config = dict(
    n_layer=20,
    n_kv_head=5,
    d_mlp=1280,
    norm_eps=1e-06,
    init_std_o=0.00253,
    init_std_down=0.00253,
    lr=0.0122,
    lr_head=0.00855,
    schedule='wsd',
    decay_shape='linear',
    seq_len=1024,
    dataset='wikipedia_en',
)
Each number is 500 + 40 x the weight over its row's rms, rounded and kept within 0 to 999. Layers, rows and columns count from 0. Numbers have three digits each. The size before them is the row's rms in percent of the matrix's.

# layer 7 MLP down (transposed), 1280x320, rms 0.108, rows 570-736, columns 0-39
091:460418493530538475409559477474524518545516503482396563483483485452507501545424520471484521505505543436476577497542503544
096:439539540460484575486522504505509548430572545529601486528530589537488435435515544518474557533474543512532485505548521541
107:517478464485517520527528585551544492490558520465414542429456541512519508489546564453493511513566480423528522543521473535
105:582496545538483501472551500487475456524486548544584521523434510520510480504468488443482523404479478482537474484463519556
102:390505484396465513553569498486425404436555463517509454533470474554475528537506516482580461507512524482450543472466499527
106:483526500514552427476519486553497441470534494501553558560478496447535528483446472560542548466549465442535490482455473466
096:513521465429493522585525480486529547507529494436521489393485551538488486449528423507551418444482525510504502589509590487
092:503438446450567546469471585570560533508494512576454454497489495543544439493495564458411444542435468507523492492494517512
091:484505523544549510460512465521511515440496442482519503464538465496530502526454523427562569487529471514489440454512487591
091:498451447569552496523538496481494474452437457481482508486551554501535510569518525464551552452600500501486484559507509518
094:501541514546509487512510515494584513535485552481483481491449515534457506564535480478535495505477502519503584451492548477
101:473504501546515520444508485510488501480503561411448505503496480496417525489561541509511468496492493494478535468493525549
097:527522524514499503514506472520493470489470518492495573494447527492544531433444501497520509522469448505426454490484488493
101:568415561449451493440511525496528518523486518480444520544524545487510493532501492420444528458488468477426507509562469518
096:505465467577434510527517545459507461525482483488420514415498508486537468521467466512506438511458487550533425458578484539
099:560521535436516536538486502459420526501490538526463518496577474444437503501478436448519574478525489537527520491596425531
106:585518570475518549490537559500478482500501516500461559497512533448498522589569488546477520536476583431486551523493479537
105:516506499491522501517488434555473431505474525537503523542504423479491472570446547531524550486588480496469554496467478525
103:563523505548447438470468542478450444436479529544475473509490483545472554506554527508536524516514558530524587565532478419
103:557483543518393418505526502493410470516505524473513452483475475538449546576504467534509507452526530589429518489465481485
096:536494539469476499627521591492552418542512466481467477519518535583505516527566477473456451566420544432435507533493525437
103:489497510574542518510545472540528567485562527470580535543590536524512423487527485565575543411449539477502471419506508502
100:485460493601508525481533478488526543505567485532509516561539488502521532410515554502464480498525411503512505430479493442
112:502491453544509499530500471479428570541568551443526530526539488486462523523533532470491525584536453497552521529524480496
112:494452491537503602501426550542493514451483524466500579506537472529455504504536502485515572517513553428516561486454478534
091:571484509536508451534575459486478479476573454530517501507517473506418570493534450485498466479474521511524495572483527417
091:499539449575505445471496480508523481490520533451512430499514441462513560428499491574434487508535426520499480458519513466
105:567456457580491538490534453485592433507448544468514542536526452547504480427500489480555588484484496516523535465535450508
101:549531505489571584454456469552461454523465546503491490411551468468467477508491527503508534455433464428457517547492465517
110:522400512473547469474523492509506502538485475536471506476541478565583452518508515469456416477584487444553522555481520523
095:547508536492500509498540502493527514454455458542512521509499444491528458443523451531574559553561457478494519473534516448
099:527492496535508517479548410557563495486473480523444547465500563468467493555463495494509489499496518475486521500512511512
104:560479430496450541558493534491467478451511543448579451576480466471517510464505558475414490514463473494472494480523462494
103:430489509523508471584473464543506547480522576483491465432466457531591516500485489450531507437496567470439474474534526549
090:547517498473483473493488523402519475410521501537442489561534442534543505462488476492454525433460445518520560500461484558
105:552536454461481483449524526494511422490512474506477486558440480533515532472541461495414532481496485461504487465527504572
095:434523573480497455548475586512521576430498532518523540512556478580507560370477481572508506573479510512529504568507444499
089:580496494540487509473536504516534460478486507528386514470516498492462536433458451499495579533465576493533540536476490464
105:490515501476504474483462566450494513466526495455538538464447441559507436509465507501479463477480510453473452489501422476
092:514403486496504516519544532406502511544501506489530495504481448483515463528444498475452577499527506504431477479454474478
098:463497559526522473431549532471508515478474388521483481479465491444517506532513478537483474398480556448532483558473539517
093:534449500480473431516579505593472451551523568437470452539431455510485551463537517468492522553481539449527527511568498496
091:502485533460502490556544458503488528457530483556541481488437510524479460507549532598484589469430468446489546462402475516
100:494542479490445445540459498459434491462502458510492506500497577479474452425510477544507493522537475453407514533442527429
093:493600505507489453544527528530511518459483507499424457482517535505486498560480477526441529537465529538491513502467526435
107:561473530461492440433542517515555477457494499543459546465542497495473498451467513521477574496471437523489475557490494493
097:524469533547482486523449505522510516515417555486550505507495498437520526575519559447548559451534510574450549501499537486
102:524561501494506513418472521512558554449478511503487487507505503450518487464456449495557561461463517505513500489490453554
100:448540491474486507435445437520523506529468503569555482516492478551464497566508456477471463551500401543477494512484500470
106:476489504450511520551477522480467567490469573512571563498480438512500475541557518442584462509481495498466508557578486527
090:568472450473485576553584516515521441521481497484525504531530453456511499471509479451539464449435474542530494506532525467
100:464471494482607470461441530502501419552423519507462518507485550540528541486512547511501522451480517447507528507511515487
118:568456523523527490542525522551430495478558516499636475516518449493464516529518475538552483498504483490492558512515545518
092:587458530491471480539444459527470520465503490516528522474430479540446480384546504528471561478501469513446583530532502490
105:504451522553473453505546462488527496513469444468456559490473471593490440548399483475442517502501537503528560513529512453
090:571506458523463514467514454523535473576579489545439568527515489555537490458468501432466479476570500515477521479434602529
088:462493487494498450485572471504511478508507472471496523491473567471479494461541494500558491486463538476507535497489412513
098:469484547544470463428537439543579450446470521567455440461500422509545528451469390499515546553519472437504548492478489527
084:437462562493543473447476507500466529566511520469513491546451463527516516465441462461445491530542535573436531527540420488
098:454483509560537538493461538464586545443550520533426445505515442469528517504439497450445564467483498573510512517421527455
097:437552476495572487464492548518442495506417486465499486498536492530484441558562546551476607571427507464493456477475524513
110:518436507488412543556469447533452488448496443462526509524492530539422463508520482514466496517509554518507429446492539562
098:440495497463522499543555482569494596501479450457456458491491495428558465541498516472516439486528519441508481456506533491
100:478500400427503550464454546562543505524512481446514477467497472526481517408433542507541476444475542547497472519491481455
098:490545475484542607452561498476562424440459491494534505443485445485565528423523533527494577498463533461503561487494507519
093:502527481477498469509459488524512515525420448406555503445482520568536529549541522470490475531519526532497472499435473498
116:467493542503511498543505514431505450451540539523544511577526501495573451413511424507479542534504468485505456517497492508
093:522490525577495496511447502430466468505513498466489439509536510494544531536430522477543525439539523461403452485561583549
090:450497499511521561508487510431545438531452572514456481515484522567521467506459471427468515417451519454455538462490534497
102:476536526481540504510506455578549522567531479498492538478489487475495512473508489531512471509504478581433569490484505523
089:569520408537445581440503460471439542526533491540496435493507443526519493484524495484491554497519538480464501536532519418
105:579605499420514516610524490523478518557510411427454537575565495568449481510490500549476562496526566498506560500528526495
101:501489520460515494447412516470467523472485484533494566513537489515467515468521544493526431510510487496492503523521563581
096:480517511451446539541466516506552487459516513513458490501474475454564500540465466466462509446451498508547466555441574482
105:538507510593557500500490598537508535533482564416512498483499473471534540496580469556459520558477479547500530509456521496
108:558516550484517473526539493507481451552500483541509546507531462478468506540504524550480567535563492538435513603468538492
120:470522484488463520505462503519527474526558485512529459511535521507488503501442492471529496542498483474496512493493495506
110:515511511500517561482500451432551555459541501481503520445529407484582461492438469476483495463571554400565498476547489460
099:524498410487460510545471468473503514443523525508546439512555538539490468586508435474510585484537451473472476517402486543
102:502537516506471467466502480492434510454529505542493524483484511473502485582470510549531565485459546478496470490485491519
098:516515515483452497492469547502409503569469507515485500483498526491557473523469451514524535508496557475558588482526552465
089:556553540457442490462485388420489522469521524483528462437454438470509507563506489472513498508499511481481581498555465527
102:548493534526508548509435462499460477445529516518474460436559488524517549577537441478517552425447491483485531463443440491
093:476481511502548471514490515450435445512534462518469509531414477482511518489511490588534492471565544536495503436431515469
103:558516464456445454486510477446464514508525478506580484438473462517449374475422474460557432518544532470512475476473477476
105:561442486563462465473513590562472461482526510494483527485420468613501445478504515595445588494472533452515520525489492485
103:552479496521480432519491502466500427438482572472506522480509506471578506571586515500457524522518566430460420471426441501
112:452498499431501537474486512483488452482552461464497505472576525544423469539525468538402480540424520463443449489527467524
098:435446515487490505541502466490530520557522522506542374353510439509388546484496505522602535451489565568451522492428477586
089:420433511568471555536521479556532571503548487549541540465489529564444533507443483540539517481519509547528519495502513503
091:523438514563498485478433450550520493544498460526528490448470441490540559541506522630562484472546493433471547496449465441
099:606472489580548515497517560563500570511456555494492472509499454524546463440494496494492612526519555479489494515548490498
098:471468458509522540435511495454523567479534406436535420455509430543517525518401519511540536539481535514448528526356487469
096:501556431506423571520492446516433546494502496472516519464483484521530555455488506567473474496482436468514520493517483439
097:507475510517477489463472498504492541525568543529505500477467501510463485565554409499517441521466486526538570499411446528
095:466487451456547519553581520503540497504508415523536476501607470504534538417532478449533462437481452470463555469504491466
087:502465473455489519471519501540521560540456550528451496514503562487516486462551468525502547512515481434513490505480517532
092:518468489516528553492493528476515533506494524495478538514422494539400419458441498482514548569522463534460476514500552464
087:568495505483486531556544547455443496459472485530566483427544494501497507463481479555534601473491483419489520468525538491
101:499540556431493500502490540528505557556481413511504588476513494509467612470510505445506477478545472549512480473531509554
095:505496480399499562531487501523534449412532544536429518492485480451611506461517481515602558508502495454467528478520548460
111:556473525525465456526478471461515522488492532513418472440516515478505486462528479470416513487505453495478488467493519484
095:491504574526477564461517537550417498587430505592449483480493539487514474522555540442540501392497486475460455488471524489
099:548474517489426512505451464579470496473500558501415547512452602527470551507558501506460497468443588429455494504498488529
104:513508469527474507491517485517593484565452535482551422566455503415451496441505500532533486524568522542495490479526467450
097:431557456504489516483480590512508502525522496525549508520453493507433513461515523443528543533540586517420465502474516485
109:392519394449473505502514495519573556612573483634471512451509483449457445592525524516515542445487460524416464497461508561
110:478486492518548578509501495559534492512518548525444471584455508513463497488524571472488520522558518569438495571488538461
091:470466569517472515504498556511482496472414470544473482503499454542501445539504465514533519492502507495477582490523511561
100:477446568500524488483431512490417497462538464482534510473469520528479527536470512488556409510470569579472530447477502569
101:552480516543511465482544491493523472457452517450558547430460520483532474513546506536496543511500530462454464569538502484
105:544481449503453479498476480532472504487548507492499478424447494602526452549521517568541468443467486464520517518483487532
095:442475462483439445531462530476472512540478455471488516582500519489492537438459514498508510483547544531473466479522466443
090:494523504447511467416538510507513534513439515553448487456518465453430525433471490493544512494525478520490525460477487486
103:517504495520502465528520528530517454429502555478512573512546486468539530466509474491493473495487473454548501458528514405
097:593491477521446490463467496415529446467471472548453558552508496447468542471532485459530512542490510498484574499527438501
097:509516468522518555524499525501495468517444503537410480499558478456502499557532460465560550522430471444472523425425509526
096:536538469565516476526480494452456498514568511516550538469539532547528524397512493485528478544504505513563498428544480580
094:504518528511450499515470483532488491462493555490565463470467543486478485430469547539539495465537492455512546528556500565
095:424494592480502485516520527489552511515521522500580549505487520564411481436558512454492475536521515534529486530517520524
087:460501547558522491540463499588537454463488520489477505498403486554495515431492502521517517484521478490505586476520460533
101:568475452507512456474511544502515531438444570627471540504508441484528472512469446448513566427534518525519482557503572479
098:518515457488490447588507528467519381455489468513495537546548486507485511500570530492471486495471462502492494489529485436
091:482544509581462485575505519513526528522544501456490522525463459534438490468507473467510512506550469503418474441551527559
127:598429527496459460498501528517458464506452488496519567481514480474435554497529537523465513575498485460492480577558472536
104:462472471479541477480465523567499568516497455544490467506633540444537532495552513471510518542472538515573554514545503561
111:504446500510485493426518459468474570512521455407505530545504473565512461523487495537538462469500531510467499455500555531
109:576470539500528459469514468551477521464479479535542500458410471447577499490453496455633530527490461469499477475509488527
112:558548421507468574520565463562619458590525474483488526493497523516507474511513491486521489514467532513479506558420486464
091:493492521455522461580487467511499453534464477506544543484531506512434483501464574542542559466520443498411528466440557495
111:589434494527485426548502497511521460543579563546515499523555510518508492423493458455480467515557458535498539578515489492
102:454549550540423462526465519540496468565371491519472457558545508595525515404511555439498499498545549571551532457519416576
092:497559531504505543518470521575462506496480496468479571421518489468452497508514513541501499355521552513477510473532483558
108:521537466428492448469533456479480523479486504405527509458507442501557490477532514447587417486520476532484485484462562556
100:499490477456461517486539515546514497465552523521491537434515542454503483440493522595587529533533494507392509518544447466
109:450462429547521494547442462448454471536498448524452461554540511518459522427469533439458523516496601543486480506511537470
099:461560499530484534535559519435471497485469469529499561399501518548484510516461432468508486493502494467521482490463510508
099:574533525572446461495463467483457548514528566517555497467493460498538494513458453504533535545573506501466511480469509509
090:480495498484535453525553474532555516484443510474504610509555435419506452542478462445537524469508530520453492488493486503
096:492540494461511551518543519579457539539556499556587526502546480512466476439528532514555517487471542485564536436433405567
100:518515498559537470487553584477490500478483483406494422503504459585461506440532492488480487521518517483563526522542497547
104:512523494442485597518527560473477497525514455472407539502568515476443458496411446464520434519431494489383492501484442470
092:516548501541435507546455532481553495502535466536523532456453523507505503485539476511540526462488501470456483500513512494
094:496561489485510515583496499448567557521574443495499478473525510505461456402499537480512503590578564513494511476526513518
095:575517472465506464509448484497477430458498444549543573507540506486557515479562442497432497469519441512480506488557531535
099:514513487453528518498555505439547570533499494576607506478455521444515468532466492506483488535494518464440511428481537511
109:475420468526511502433472460503567572411478480547470548463505452457467526499553493462415564417495493534520506512491501542
091:548442509516506511437504539457540395497494508544539533538463463591484514514501453421510511512503573494529512491505508553
095:520467524532468499488512535502543499502474520463413465477516486470519561505525514529556552486500525565553536451507544480
095:496435514419533500476509473474501571608487558473525471431479510439494522513455488504550478483452504568526504490433535404
100:533470503588434525519520495555526570493484504585509491495494460460479482489502475461407522523488506448516472519449582559
100:497521496523507476509560485464513501501464598508476498444494491486484524493485429590530499458486548448470617540425456612
117:493472476452545514514450413498382495433560523440511437501565517566454382541502497475533487519455464591434461516527521481
110:499451499536566514552493521485495541509494550507436505489456468534572496555481492501460553394526449532558492475509480557
093:519469531578606486508561576482551477416502502509545566493474524468535441546500471526461508477454507434536441501471497474
102:460518495519502501504481492514603469562540464483423510559476505497495595456466544559522483474533416511531429505486453537
098:536481487540401483534498504547525485425494533561486565519556466521496527488481513524491556500484530489486521497508513493
087:465440530482562550523504433521517457440528485464556493507527541487485513536499537545566453577561475436570523523539494592
096:434536447513462465521436530451504584569489532456486547479519456489524474464529513530500475504531498590518482476542529529
088:555537546540455461452536515519569564451535505531511478513458472440486504497537515498462486509488523505545567431470470512
107:476449437567469481462529562579481510495488432456541510469524523522465541489517538481429433483501474497522490444535530549
093:559460512536446503579489488608448463523463454492409541457516589485409520442533518488523546496462525490448515489554537528
085:486509471493525559486539430508475519461461521459499481407484497505503579464533518470466542452576489519509545546549499543
093:493524484536536433516517456431453483476467513493464507514499466576479507508505453463474462427493563528504506542491515557
095:479548548510516491534460494506433529580516507479411454478478542533484446523514462437470492500465505547463570521477469507
141:531508457613577547476418526521481503516489505516434525531515572541483519503482490462427488469463462557503529504489455531
090:397482473450485481492510467484495527462531542577555516441555569495531535491497489558491531466566501556452498525416440460
# layer 7 MLP up, 1280x320, rms 0.227, rows 571-737, columns 0-39
100:420525490461496510530509539490453475456513474560465449501482467470497487544573490526457479539562492498488520552553567541
104:550530490540515500476533508497561514456530506512507457542485536479425520512499548473481497532507522548509511474529532525
105:473514466506429467531448444514433482570498512499497520471503442496576485546495529481449598535420557514555470521479514500
099:528534509480532506532530558466478533491577565455533499503505567521477535461480505464478470520496517528470458519509510492
105:484542507512516538518504530463544485506445481459484545515508522517468468461556572498531497553517482489510475463476464527
102:469553498447500506530584494522517493506478503453549526476523507605505433486453519484453531496468443537489530520523516438
097:425522566461537526475522485489445499516479498462521505474559484519528559548427466467533532511502499505524510551504437473
095:534536534498441502543443471489451469506488516524487536442459498555493491373538471539483440462454531517536536493480516540
088:502515536483479434487494427498494511585502553507503470470490478523427512511539500503468413549455531522554495483510467559
100:589516460499423504559515494506453460518464480471552463498511504533507470434526569475501517513467511506474467514489498509
106:547447542505450471465477495510474519405527605470512533473401563446477442575547472478476444447599491522541474497572549430
094:448530468527442409499457494457514480520511467521621478490559481462471409498506462439460537472443484456519536488478482418
103:526495573508518581488549471514492476441483573568510494472528483484524545449545495521481442475570547520503496474510534518
098:467499543485463480540458508506553517425486511534573527507474544501471556470526503510485427517466454489450501500452507438
097:537546416442527546403498514507479472524473465519509506437530565497503534436517497521500536483519478518443444467516538557
096:471584549521578460564450449461492496447498503524541484570478540561518473433429459538504496465415573491556494525507457446
101:485441475545447506557441543408477455509484528514541492551504498487441519546593464488550467532510537461441489510553507402
103:499529541482548490465391526468511506557433577493472549564480573498461500463442533468517488464491469463526420489532492484
099:467581475543472425429482488497485427494483471508453437527490437595506466564475522577469412519517503504454517437576502490
095:459544482517507496425510454493552596547460444496527482462508466527521488518479460520547475505543472447559412480475469510
100:572492433449477467537480538486539528439399467512411468513473505527502501542566578536500471505551516532455509454469434568
100:490496552456578470523501551455520506528438465464516453513491517538478504529508593447505452513508497466495462513523434458
107:444464529485483569522507487493467488481514512433521479560462525499498557495525458556447464506535494510538523423538583452
113:487511512479474486532477556485515550537458484480600433451548500499463415546474509501436551538446478533477455459351509522
095:550498474434489526482508483510554428554499504443428488536527573520547552493528520464494514529477515519533443466415513474
097:539531521472511524446580539528485481521494423496452462537550540478512484550480489498545522483464475480526441459433548544
113:454553511502469531497466527529575478504488389461494570457468426465516435466492541563505497527490489519549505488481443512
102:438524554539508475457477532485448532552467483468520438486506540465502523441551490535507551520504559501530516480524512524
109:563552542598478443490535452467508503471481468493496512500528537533380509397541509478489505515532487429491471565481447508
084:526439472483519459544510456524483448484549542480479532522571514526448499463497488550489496497389517534513477505480456518
098:564483449479486532473472521457554541485500533496509456514495432540505481508561473466518511517576496484475549537451478540
104:484465429492502553514492502493498509460472476541486409523484508445537486529472478483522561480487513503504559447574489516
095:474513435526510534467528532460552485477463454507535489479473545582516472457506450507469483586579480496512451489532465532
092:502551445477553560513493501554465425529537512476541511437462493489540509533559549510549505452497443445518458437498555535
109:449499454599559525637507500459577519515540498484547509534495500568530483546545482632535490511468562521529564407479443470
094:462498495470501482534498547582572543517497547485460519485544501523480510481494565561451542609508470471503490494578469474
096:422554502485479435532509493470470544470473463462487436520465520449549488477458515481448451483488506535495510548525541455
097:541516520483519515471545448470439486535494487501560514489498505538516445475518516489405500529538521503500609479512487505
101:566530502422477564537485526550551492582481569517482436529573511466500524520529465455468496529463481472467518467513536530
094:574557465503498419424501497469583548469464466509472460578567531517449511519524495435465461508519499488487517475568447480
096:519551502501504512471473506536513539365494486481494498449544553520526449455528484568555534489528541531531519539502491517
096:517576479515500569577541544491543444539556452558533374486519481501544498527500488435495508552455460502528493535486493454
094:496537519466407553503459493508497460493505485494555465515522538467436486436513504506481468521477482529529554446532467470
096:471478450531445530439489515534514464480393549497528530513480538486574445589471558493503403582550469511584510505470469479
104:455501527497471500549603520458484554511502519476504547546439477515477462548503512517533460472503464530578424518547518447
098:493442539507541427523482481430431536491422567486558492516470412596546518476564564500496509512523490467437473520584526574
100:510463547480472420414468432573528505582483486483483518475504482555493477512456522541523501529519525453461497479483440484
097:578540469465523581475505489516482607454498490523482427427452458521523458560476484538487485559502464534443493509446496526
098:560455485449518465571455463495537517648454514480512474544516445492563476572508492494528489505462464457425453498491516503
087:473542508510462435461597563488483473527412435555501488425492558498524478547471499496490550414583434453440577471523512540
099:444525445528455556481475486529489527430541545468465543446522519526502519512473446527493537480476518510396526454519472533
108:477434546486504512444429488410484510485463475461486446469582571464502517513473548490531448536555491558440544532508540521
095:475453447510482462499542576481449568517504416480551469483486502540567558508461448529462562519478530497500530405556594574
104:533475502488513466462539501438516473505540577522495543479452499508490461514411510527516449495507498528477548466467498467
096:505453456450468551520522487409506444504460534430517502522486577448500523580472462534504533486488444585553522441530445455
092:392542463408434531512544494474497499470431505504471497502461420521524521502471510516419545468528501478549449469426511487
098:505490488537541495530485466591520520405536432488456485492588524521506539506456512547477511492488480463508576579459539487
089:536527483512525549510477538477538508449413484550523505411470573474468490550540479542567533463477497450534443477481564505
101:513522490534469466516483485402494544491462466396519468482464442502548510457519489581481385520482499500551536471545453486
101:542496477480548456543514503506474543493507512496472490404463509519546436568577497533540511480551501471547491470484556500
110:523522511493468466510497516508460463548492515498521498502516466433490511519504551505489550466524487501459483464496447499
104:512508476448472482493542503482527554604471518391561532514517458506506504476429585503543528517477513409452515478566472451
100:500531522501552439517494475531501523547589456479550576485499523485480507497647485537521512507504482469431521422516569491
098:515451497544435442495523504521453526457490521471539477457436527541515455479559577496460463462488562511478495532532534463
101:512616489487493566554488541513542512491491550491555447501529423488500539475562517518502518489526426525475500425519471454
105:600469453511467519474538496435536453497492477497555487556509507494457459458507515497423497549474457486547477489538473503
092:514485515420464454557498511525505448484540466560553510468488520521439513500440445502526485537480416477483517454477478474
091:495501515495562379547561484517527536447500504479444490521436450476551484529487528447434509438476507565470515499497469500
096:532506442460534480515495567533480536523535536519446634603542541409486505535523495532454556545526466482430532487487496432
086:471496511498497476496456470477510485536495461545572486470505511504504455557517478410513492475484432516432520487420486413
107:511453402572511485562467484507506432543508462513502543446502474436503483467537533558478533499475550549542398467564564512
102:462522515473505490520515475524492492457493537492528504530476555574558488494536537468503472557509535507511518509533539465
092:486520553467476414536554384505528539546464555434512544520512525583488439508491513500468476488475506464526435559524564472
099:496456508484485471444395455480433549476518421452427550530510597433479499535447440550477473491461500594568452504533508554
109:468567480478490493510523595496451527634514505476529517480466467506466484525501554466502564508458540447412454494562455514
119:494502451553549542507439430539477452520481487383466468539535522563452487488471515501536482522531443422570478408630511475
110:460435411478448405495500508507476544433469505567540541552484566517556533424501509468441540496534483437554509457521499495
093:510514515491504466488471493519521512531479479470482442484575475521538491557509486516528554425547461505461471434492482473
096:492493470436547496468496444487479483468488475528503480495520494568483529541474524493488446547522435492521481498541503563
103:476516533478440512509552450515552538568480542544525478481573556518486532536523469477470430537515468495463441488557489484
080:529490456565493457585497470508532463577468454512458462479529539514562492576498474474480433452489489509520495543463459529
104:499503562446477532466456506456478392592429505501498463443462465521560531505481525474485497530499451510502494452584454462
098:515465470507482465547493505508530520424501542469502518476501585517468499449491567466487506439484471488511476469557503504
101:500550528467535536448448519495421466516504557411506484507497489480449527422553479521517518588514584521514455542502482447
104:517486537456547438516509473478480461470498445457529483525521520511484481550538528515491487512528520452492461438421420565
105:480468507456490492513518490574524453561492508466533413554460450536522532575496582442462501547460473518546468483449558451
103:508492494505556513453517534518502505522486526513488471573557517453523583478544502559494474519417447553496471463513480536
109:505557554452471531534517487540462530510522497523447557476567532541504466396530545476539504454485534489541474470498507486
095:498578505419549531450492522520496522580497552525498491494430534443481442489535526529553525531467549513517436538485520478
091:526512500468531478548416502464523474529444451518526506496491530462474507481527483529407530463545431501504538590596498523
099:493527480532499509501368476478461437502519473421532416464522537486493481552523480440539449540509557569557476463544475502
102:452518462548535499504473539526538420467433507491440547451509514524462505556504476490456486484435531518539449451515456495
082:530494536446517479571556487463551502502452557499558495555537565485496495475442474427519475458506533511572476547555476429
101:459535539430446560461505437487438493544525516527534481496493515473522464532489516443457476494492499486459473495549555494
094:457528541513531538566475569540459491490502569506531498451484478515466545470468465476517466610391483442470448434495572427
092:420445438461395380496528510489484501506474520535436481476495491486508485594540533485472505492525489519489532519413555481
098:559497624511512563516466513430520477535512547520521503530581490497497472455570583476550560578536455517500473508460470454
090:456514460493549457427468497502525464482486465515475579499468549511480500457496486490505567466497510474504501497468529575
105:520441533508513432401465504456472454445604502512558511448467460605489535524556498509509511492478458531492461599524536531
095:453510452448478433470451450582460504517527525499491558550560496498475550450509457530445442484511486583564470462467572481
107:495466516456574528476486499555512494483458486485457510573511580485523459505525491467482539493522474524505543470515483486
094:480522481416496500556544504507500541441509512479449491532447544434487545474456505542433514444608486506544497481447565396
096:523510553448447494469539596518504498562488468500526508453429557508441471465494526488455532487461579544513488492464523471
103:522466503536502421535470499535485419498449501462474509495510444452539448534490439528481476524482504455500516499540492524
097:479496549452482469484467548539575445532611512509451505555530506499492536473490487517416564479510529474509459495549553529
109:514494419467509522548490463572502435578560583559522574469505528523515509444517494455486558423452529494502539477469472499
109:491467532490507532576536463574554545392487495465479529568459492422464434498524491444479468513499460536509571548504473456
098:578503388485471473491453525551500465509501482557522400486490539557516579513502530504488487459489470567469438482493522514
098:494529502452533495468471481498465502489548479452550508570486508564484520488536483482461495468447488535500489558576493494
102:457511549442495531412467466474560540448533510619489507521514493473490469506473572480505448521539432541541522422464557502
109:574498469524450502575500479521478468447416485449479533540534548516477476473433569450486500499532391509550515448512491496
096:441477496518550583525472560479491496483506496474551477517490553437545471418583480482501524481485511506553466532584551402
090:483477532507459553497497524569519566553529434521530499522388496550525516511514435453416525456494418446572589478521485435
104:469533485535499508560533501506482483467534494465456540486429411468565554545469519518515452495472424570519490460515504570
098:504413523484500505526443471498503510532443518527556532504527425605544456495516511502545555566471519513482476483471518516
096:430490511581546508526514469430480513405623530567482522544547569517449536447557504510476504509493520576517446496528510463
099:420552521525504554466485472491537510516432436454578564482545579472511529552474486552510488532464437474597536476481554458
091:579456460450561382563431481577463488559446521491467482493449492561497450611543559508439485535482516506425496507494503589
097:456554513504479484536534524530532498430592454524518499404503448536530417441523473467442543518534455452498533542464544540
087:466505496504547533478563573459488504524501463545546570475471513488550496532476577553493474468519510511545475547437591531
104:543517522498570424517531540516512543496553497562494423486528516632518535455551491477524413518541464395490483483479465469
105:486534560521562563551485435448460526539445535483574495570426468534482504569445568579474510538497535475466430488510482497
093:513473511480451480464559476462495486473487521491499549480534556515477493543492561571460465514500498453602489565582536523
118:463518472448535475487414471458538544541508528494505522472552548461481460531420502434463487516537570587501502495426500486
107:445467521517507452451409466447502559470473520476539482492510459520558464508512508489442486553507563489487495501514495538
102:515502512568433440478509515505535426523534523504440468538412444477477463506540431488443510524429521466583579500572463403
116:533484480536491559470514468532399515450465462468556496462483466467521484463489511472535475477573492497526466554484525448
105:487475514396480494543543487460535507500505493495481456503448547461483529564541527489478444451485484514474471468626498430
094:533507474496507540563488523539447464493540502516455462517433477481583482574525523441482537494482482439499529497445513471
105:505506574525483486540543431435451477454467512472471492558436510427504519507483487521518533498468484557526489438506531476
101:501438484460545563549535519544473518465472486460445483418507476430504514567471512528598492545510483418474406552502543444
090:492495435490512550509541473564482560541505567535475441582509491496528531478516489502511480505495504488560496489403422514
108:514538495465456523517449466548496442568542531544492506509520476512458510553584499516533482530429535480460516494469480492
096:519499549525532553534496476598449517487445504532437496447484524454552487456507470424449431465496454499476559488527442501
100:454462544404508475519580479465514470433464456468554458486502497512468515491486478486530486537503578568534505560457478459
106:477483495440523530531427561485533505559509468520470505468503568508474538474460479527535436498560447419537438493543537465
092:581488621466487550512488546536521477548483492502548501463521505541520464528466521407454460509502507544558475519543476518
099:449540501455529557489516534500452456495505487519485406477469485559554519483524491450520506528494483479488516469509553444
097:545494552498413466491505491473496513495484507486557532556483496556489482529447451479478500453459493505468493489497500483
100:474538475526480546578447525495565553406483486543502546543520458467463489554462546514520462487449445586526416385496473516
101:519585492531501471448512548491462453534458464547513511511535536506552549542506488538510484472543535530484463520527474410
094:427568488413503510518480452502556457515534523533549423492523453482519476496516552538452557462586453536472512560556487522
090:561480548484536500482475498558493561494456506633526501547538530486515529568559626432477443522489546428487473454513520492
099:464581552543515473482506477438453533445512479438465572555461476464566483536518497528436535475497458480509485495475488527
100:503496504526583545530484478489528457487448513464547535564471458457504539494503555450489438535447443530498478523486482513
109:535504477501521451518471565596517511418498538446513488446545502508538508501454512565436486450436532504543482532509464462
094:460485533436509585481502550461462544484398486502520464413552473493581484474448502475460536569518492435526487527558475520
096:492510565501494487490557507537530435490447445498445543529521583483486499538578467470509514531464453501525565464457518558
097:584509502515502471501455497496441500433496473561490573486472540516469510499533487505469482485468434466515504446473518576
099:483441540511541514539428476421510483506508493390480497472463503547453540589450564476530450543483472554450531517485509535
100:533524520510514399539586518438558546545473481491445494502517514438557547493537477572480485562543543495542490554515466530
110:568470599464504531522463455526425449471461490483432447484504471527456467539473513507483544496494489433465498476535472555
105:514537477518554482460511401478499418518556498560426549415533518550509473495450498477456419561536454486529588533532448571
089:427511469437456432414562526559505503527515492538520496527529559448478491439479503474500474473513480491454539408455541519
105:523515446523518440488517510473477544457515375534388563541467483567535466548540514463472476483550444522539570407540469548
101:541450548472512543578485522494452554516515581532452492496490429489484556435450485501479492534470524501490526530470446491
090:436476495459597500510474493581523568482489529542452456541566569465491482496519573492508461554524464578450450516494484428
094:528475469460509538492519559515497516482510484507572491539480537488437564519475425602546490461504579520502523514535473411
091:489472504467407480552503554534500553457525525485479390542470587486562498455521436460531512519478557499479524507475546506
103:475527444551531454522558474453503502517462427444527512499548492433452459439606439476475575526496493566479489515573452430
096:577507524462555555605448529492493511464504497515531540460519476437497486435470546501437495516547442473506493561483515488
090:488460533497532484510440451556496502559505469533529504493483555511506452514525500518523534494444481532485485461458482461
096:485498372489576573484528492449508530526518478460454473482541533563536436578532482458517409545468536521520531467554581492
093:505497447480518532504472500545498555402529513477521502599482503522523488521508537575544486538513494520497497462448527489
131:519451454528519573456452575518482449493511447478526465510504569512520489489529495510492430490481422589489439497453552511
092:487451473527497504473520475562579532482513503462500396530432508552495425536511548473560518525440438543422530484500495469
098:458511466499486633496521493495539532545547512523503419479525521553539475514454449525497424467527498513580463483497557495